config.toml
n_layer = 11
n_head = 3
lr = 0.00884
batch_tokens = 32768
Each number is 128 + 24 x the weight over its row's rms, rounded and kept within 0 to 255. Layers, rows and columns count from 0. Numbers have three digits each. The size before them is the row's rms in percent of the matrix's.

# up: layer 5 MLP up, 384x96, rms 0.33, rows 25-84, columns 48-95
# down: layer 5 MLP down (transposed), 384x96, rms 0.32, rows 25-84, columns 48-95
up25 093:151155128161062099125091142123140115142139103130112117120126095133173152128128125107117156147130134133149145150065138157167097144117135092115110
down25 097:113121116164108134170120155113071134118104147120115154156125127163140139180141136147122098123103145109075119168143114117121153147144085136115151
up26 107:123124155131109177147159113179132145134138136117095118125134120140138138103097140141113122137132141083132075150119145124104191175142158159090131
down26 098:111138079152153118109150162137113136118125064135184165110147129133130128161169097095140144151143140093134156129150143081105138134110121144122148
up27 102:085097100193140131133130122104111142164144136179124136117125151127152097118128135084112128091136136114159117118159136136081089129131114119130156
down27 095:160183175097137119186165098117169139105136097157130129148121128140101142132154119122128100142098104103134129161116104081153174085148142160120118
up28 092:138161097157142119120122116116113130174112143125117143093153090135139117139145130106132097125126132149141160127129126118105129173151089116100113
down28 102:160139119119066098130123159142105108086090160124161106137131155107107133155074143122082130107115099103112116149086142130130141098093093164101151
up29 098:183120101128120118167129080120102107128134104090129163111132106164103113116113115120127094150119107183123158127125165091151155123109140121134142
down29 096:128146166167106101101106127171163122110125130137091098104129111081138100127153107139126137124107131113124092156086154098192138072164136105121154
up30 115:149155141167066107138106086122130147163092138159147154132166139114148134128118147099102090144124179172100118107147107175094135119124152137105145
down30 129:122136093154117115148129138109090092147059161164185120131147136111123125100123148118127135125089191170143136116080130131110090184128141148118140
up31 097:142151126101146126191119101077141119160150108101099140093140090170129104099119132168167161105138122105154140138124141167119123122143074144152109
down31 101:143137077138121132148169131103159116101151150117102138152120176107135095162112135134187112104106138094146110151142137127144098079127148143132105
up32 117:140133118121144141173120109140092129114094138148147140163154134119100136141143149112190159111088090140122108119104126164074094149160125107148088
down32 112:116152114141086108161136148192127113161131116129140142157116177160109152142128112122084102106155162138120115109134149114150105109108141140152138
up33 095:118123152151096174100113131142140142160150139141090105146121129084161156095099115119153158131162119139125112125158134122165062094153173159143126
down33 104:161161133138093148116115085151141120123145117104113158105122142147152125121101125169100132076102096114132149123071141107120132091130099099151131
up34 091:133085109119088132107130117103125101140160148087114103124097122120153151124124129165081110098158068142168142073130160143094181099154150165128123
down34 095:138163154151121160124152162157101114128115105137161117182154120127138117105123149146128118166136151152116149111143142110139174105109156125094125
up35 103:144121152122147100128156140156129134113134171098129129140143153134112111106183129129121102090139098117143117130149146126122111116084138133090125
down35 095:116175100076116121091100176084136126129131138137129122150161126124114125147128089132131138132119100173169141124166113149181137125154093085117122
up36 096:102141091142091095119116144130116156138121108130100146119152096112166122077137116174133145116138105171142135153153101118144111128138123102142091
down36 091:105120173157120150105114128084106066142147129077134136136104130160138133139093111123100104108154097116110093104125145107121159130118113184071143
up37 102:136115122161104103156163130147112097107139158104167186111144127120111136109159137115129139124143111151177109106104129072121129087172115085155155
down37 108:163086134147125130119176128116114197144113112115129172139121134126123122109161135100145145137072130110125117155162124105107121114110142118139126
up38 087:126134116138126142143107116138104125130116153064114110131149133177121136097102125130123108179154123130105154137095132090111096081129144131124101
down38 087:121092108127118131152108155154133148098144100191118121156124133117113092130089157136154089062143130085108113112114162119133086165125054128135125
up39 093:127146129077137111102140106108067132145114139132167113145124145148168146127128149148117140116157110120108133111098166154122119145165098144082121
down39 099:102108115159150117099109138131117143115110096131168098210116170109141136122175135089127146132162141122138152149129168171121128125141113138103096
up40 108:116137114148130130113104122171120109094108170102117161161140129134092125156116114150146126108126053103112142097154097115102128167125115126142133
down40 103:124138113085152115109134149090137132137141126159125145118162090116118134174174082109119117164090184120176131161127153151143131112149151122073159
up41 090:128158098062109088165133135155104100143139138117098123137117107106133177137137132135130129112125091146144111110111126099133091144124148111173127
down41 075:149118118142176142130130135125099097137127150109130137092095103142147138157180180137114121115123118149131127119137149122119100127187105072135112
up42 084:122110136114113126146105101114084087142187166145152101154156167135113126122127171100091134140115144111125118083116105119121128171149124170110102
down42 085:122174163101103150153113148169152114100111160121113153121088100128121122133117156123127120127111090094075097127129113106096086138117114142150121
up43 101:168130162094163079150119125150142133100167157119137108137144128124114123105084159138098143090142101107133162136132177095112142127136125135149076
down43 099:138135152139141098128179080124169119132128147090087126092081125134106121120085094113116147137162175128162140157131156103148099134145119150129101
up44 097:089146130133108152148148135095106102101092110162135109099156137120137149171134120150120127134142144184117166126122169114129120140163134135099136
down44 105:172118113085116131162144110135104111130166141163121101119182098119118145117115179158120151089117172127144105114160111105174132127117164107132139
up45 096:077148156125114154147135132153145161134147117134123083112112114153101099118134070122121126112124145179107116161096152120135098141168152098150158
down45 102:133118133134160119111111109115111117102102121102168148149185128099141131112163133146073206130125157105123139078116122140091121121120106119118150
up46 099:175152113134145131093130153156141107143108170117132099137141133134182135080157125149117150149108150157087161104078140152116107131119098131150131
down46 101:103151164118137149118108125109137159081132121142125138095115146132133094125127124141120169107111127115133126099125173142090148100128159112144124
up47 104:150127128188151139159131116102189107130113142129121121095128090105135134159170132142124124132155108122102131144118157126086121134077132153139137
down47 099:138111168152131138182139140099128134127108160128131159123146156170116166129107135077160134090152112165117095179131089121117122157142108133179160
up48 089:138171121154102123169138096166116122128104108114135164145144112097124155121168129117097128128107134125151165166107122145088135114105115119157058
down48 088:103121138098184135075131135159118090122109087120145111089156105142142140110122161112161118116118087165126171086126135113118115146140104122093156
up49 114:095143168102155104126153140082158135146135126110094102098122100134121106123167150092132118118141146114131162150105157148125148151133120133097092
down49 110:141153122172124137151146091135127145149139088127112190104144142127160140135100145174112141117154160120108157149140122099163167106123122152104129
up50 104:106125139180135068116126114105104149109166132093100116125114123149122131133183104113128089107141170171170099121106145121118093155118113131145069
down50 086:140153160122132188186116080129182140131096114142148133119143119166146113114112143117130094126144098138134092129111086099138103107122144164115139
up51 096:122136111137153090179117112064159113100140087108095141133126153162161099088193131120106138134103150113135151120110085105122132115129120118166086
down51 098:100179115116131104119152139152125116111135104115149140139133130131098102124181125112107119125121114129125116105107118153077158132104127131112135
up52 097:114141159159101104185129127124096116119080153140147141158079163096126145173138106112111101137142132181126116144142146158160113143088125126120136
down52 101:104135115087108149105188133181159122181140149129120142124109167144097100115122054148121113089123130156139141165118093137107134110141154129142104
up53 090:159078119131096123145107143130152164131137160108122116099126113116166100171082156151152118135128088106144109082111155121121137176112133111120083
down53 089:124149105132121045173107121156139120149101111115117099127133131115101143097146154117114156124112120159131113138150084124165132162092155143125146
up54 095:122141105178102117133171111089107134145128157095099130128129127163099145104117171129191107115131126147137081143097156130109159115133187122063152
down54 101:171115125139117113137121133145131086126122125099080113108081147079092058147101126127081133164113134089082134119175116120112123142137103133164102
up55 105:086123162127084108111111120134135152114105098151089152124136105170124170124141093142135147106112092108165102117122146168101116140106112174148111
down55 096:122136091113126134135115099137121120159093150094139129104103110138120155127119151120099138111134130133116134101150102152155147187110119150129126
up56 092:113124125115102136159124141165127115125156185128159122124125191127132140125116115158115104137182100097103133164152093059109102145143156109109132
down56 099:148208150149077148124132199130133118132111173107155148141158181145138100119153126114084147142130112147162128166128122145140123125126120132101105
up57 094:107114123169120143160141128149142151158098104175120113077088104138175124133143105152172161156118091107081114134127118126102133128115133172150153
down57 088:141173102100145123104136141129148119119127149094126142167139118111164153130137134110064136119141146099156149111139153105127121122145089116117110
up58 105:081147155146137133152136143126117109104127170125124140178167157115139086122126104094145107114122129136122126174102113140156157123130112148126067
down58 105:141126139138090130118116123140129166179106112132114140083116135138119171151095136187122104106161157139145140121111155140147136145134169079123170
up59 075:169169139100146143117135088102113142116130112089130136142164129138120102126143131153148105122136102166172068139162121146099130112155144115157124
down59 076:149133081149126124147130180164149140129164107181135121121140099131092110121150131154128126101112151109131139110076167161146119115150117142176179
up60 104:135134133137149112150103109138081121138116101107162132124131160136126143115156148132153075138127090129082146131136117119120080160130212128141152
down60 114:152170142140169153109157129137120154156125159164147142123141102124139137146113142115174126104111140157140133112145120144137105150110165182138126
up61 108:118136130117072135124119117152094050147148108164101158122118101108153122123139132142106102150091124120175131157137131152149132149179146135135121
down61 096:104136147128131138148180101122158182128117159154124099098108128162154130133104169149143103139088123121130145136161141144082124126094162104123097
up62 099:128167109133091132128123115145151118139121139090167158126158135061112109124129129157114103117164095137105133182128127156136111158140165106145146
down62 094:145117159167172145106152128108138148123120056131125132132125119137142119111109130116112135110172112129095100120117143134113090120110097121106143
up63 114:138121106148127159124125136119118139100145122158139145113099137143123125098124104104155119140139185131149097090165106114132141114093104109151102
down63 108:086105122118122120148178131146122147128082117096131115113101143145128158151150114140150103108104107143087126193110132126132095086084101113112157
up64 101:129153101133108116134098136122135085154169093131101157102092172158095112094168093126145092120153154150126142094142161131103101154103143098124151
down64 111:115117103131069135122119105139179125117091101148140174139116157133117096128144165080109116095152143174143120152107186113109127115112119159125144
up65 096:079164114137131143125104123106101108168144101140132072129106117115078141119138111161161139097174140142131130157165143161120096137120124144140113
down65 098:145120087163145140126139098158126147142143131159105136114091131162137124109108091166185121174159173146111132160158123122153129109114109140123160
up66 107:116146136125112142150153150077103157129145087144102097118098101107107136108090068107126120149120143127087117127148161176115170109126113118130148
down66 104:141154142116109177086132122135142111150128159116143141171160143122119125119122124117135110145129114076149106101142109149128173094135119085159116
up67 092:129097139150143150115150127132104083137154120108131105123160143107158125120138128119113078132169096140127074114152119172130152139108174115197116
down67 075:135118152075127125070090122120106097120120094121130088109157116071119157106130108130115099144144087124117082100103097147098180119123134155118139
up68 095:143126108159140154145098113131139157126099152157111119151133135159106101105098146144097145124150127150136098165133119110151174175161117127132115
down68 098:191168145136128128128144116103150091105138134133140146099112094114143124083077122100095111140134135122139134147111164100180140155105139115133122
up69 105:133126085146132113145128119117151145100135132136084135087120137167119157153101164105138125142185135142164107167121113131116122139078076095122106
down69 106:171129140166126061166091135136116138090122143125167135163126141119099117166148074133141160141137101104163084100164093150144114116147110106146141
up70 092:152133111109084150108111118118093097114141133155158082135131127156134101137139179113122171130143142151093138101121160135156131101132154158098155
down70 088:115113141134124087153123152123146131084147158143150195119136129137117105128110152130111120143149095123151118122110095137144167166144145138099121
up71 100:078132128098081145143135136126133136083160163124117116150106133095097132170088131107129160138102138157081103141104112128090115139143150143164159
down71 106:158096168140123105132103164106130162117108147134105124150109123110139198132127134142085117103160088132143157142107093147100146131127176082148135
up72 095:109127134121140112161119069151118111139154135179129159159131125123121114135113133107147121111134139150152164139128121105122157132102161111119137
down72 092:117110075158103148130140123120138119098090155109094096100129123143126099164166124140062136142152117100108154157144117146106116123158126142104127
up73 118:114135110107168088116081119133125060150152173148139145135148120120109118065124103116142092135169116112104151151129111174129102137113083158151133
down73 114:080107108115153160117135112139142099119161154131114148180149143154136158092140124096084108117117147138134093148163076157162118154132134106178136
up74 087:140135097147161083162105102155125136148141117115166136116171116116142095109109111143157124166130098114148089141128094114126127146158175123094114
down74 084:119122176126139123109124160163132122112136134110178119107115113118143119082142204162128137143111141143146093163158082152138097111127136141101148
up75 107:105124104152100147156143111159108150157147116160176101091144158095131125098124113158154133141126070168124136084133142112156154086143131114124137
down75 094:122094101142140112131109095159098109131107112153094118116093134130158151133147150112159115092106116152119164149167154150120139143115089096172137
up76 103:118116138142145154181111115150138128089122158146127162134103126167079099129146140093155107141157112127079092083174148103071146134118120130133135
down76 099:187175123148098151173174129154088114142113122123123125153122099121137093121128108153162138147087163128120126130106118115133140086151102122122135
up77 094:121160113129134138165129142191123123123107087125124111111162098121100119104162119077102157127125114149149139182135140139148128133097108168164076
down77 091:110126170154129143105125126190115097139094124118151105107130086157164138125135144093116134165113164190110112128160109116127113103084163159114080
up78 109:116091110143126100129156129156122141177128140156113091098143108153138109130117117120125173147164106095099149132134157122090108179141102094134132
down78 099:167139154134150175125130140146131132137128132179106107099118096174124099146147124124084154110113100119136160125112155112069139161148125093111115
up79 116:123162117153131127165128105141123120068135150131100142158075154111146141128159122118160177128152130111128086102127129095138126134123129118134123
down79 109:147142128118113150099120140172100073105100153106105140120109134096143132115119143096111189118130173117119105082142131114147082103110140090150113
up80 104:090128155116145131138183114159133063119169126123151113120122156094109154172133109145117099088143099114136128151115139143112134146141151121142100
down80 094:175093099115105129129116162121144109164123148150147153114143131109149140097133114144094140116100119114152157120134185124118111151133132155131138
up81 104:153121144122170137184163118112105130115089143128129102149133104171132089132120179139186092125142133129152128097125161105088128125140140123107140
down81 102:135093099124131105081126127141146080120162133119140116098139167088140153137122092126170124135154118123102118182120151151118137123119107137126103
up82 103:096126162093154152115136133119130162163134173131117108140152116163122103128120182127104099103129120144147116154110113196121106158096109091131128
down82 106:127113114133075103104159142176120116146176137111071178123113120156151144138118086161102169119115156101137171132101180172112106116150106113132142
up83 092:144144132108103130107145131109124148171111109101121106168107147147084143118120137108106111093154139135137119141124138216113125113143177085128142
down83 091:131128084120151130142101129106089114119132113143126125145127102134132120116133109126118118204150107080130138134111204159116162132139147124093133
up84 103:125121156108138109136101148126117132125105162109160158118154138158126126123163089165116148099110126147128109143128108107125081109136142107145094
down84 108:187118139123178100131145140093157149131114156133168152102103075145136125117181138125140113153140113107148114146134116145136122163128134101135131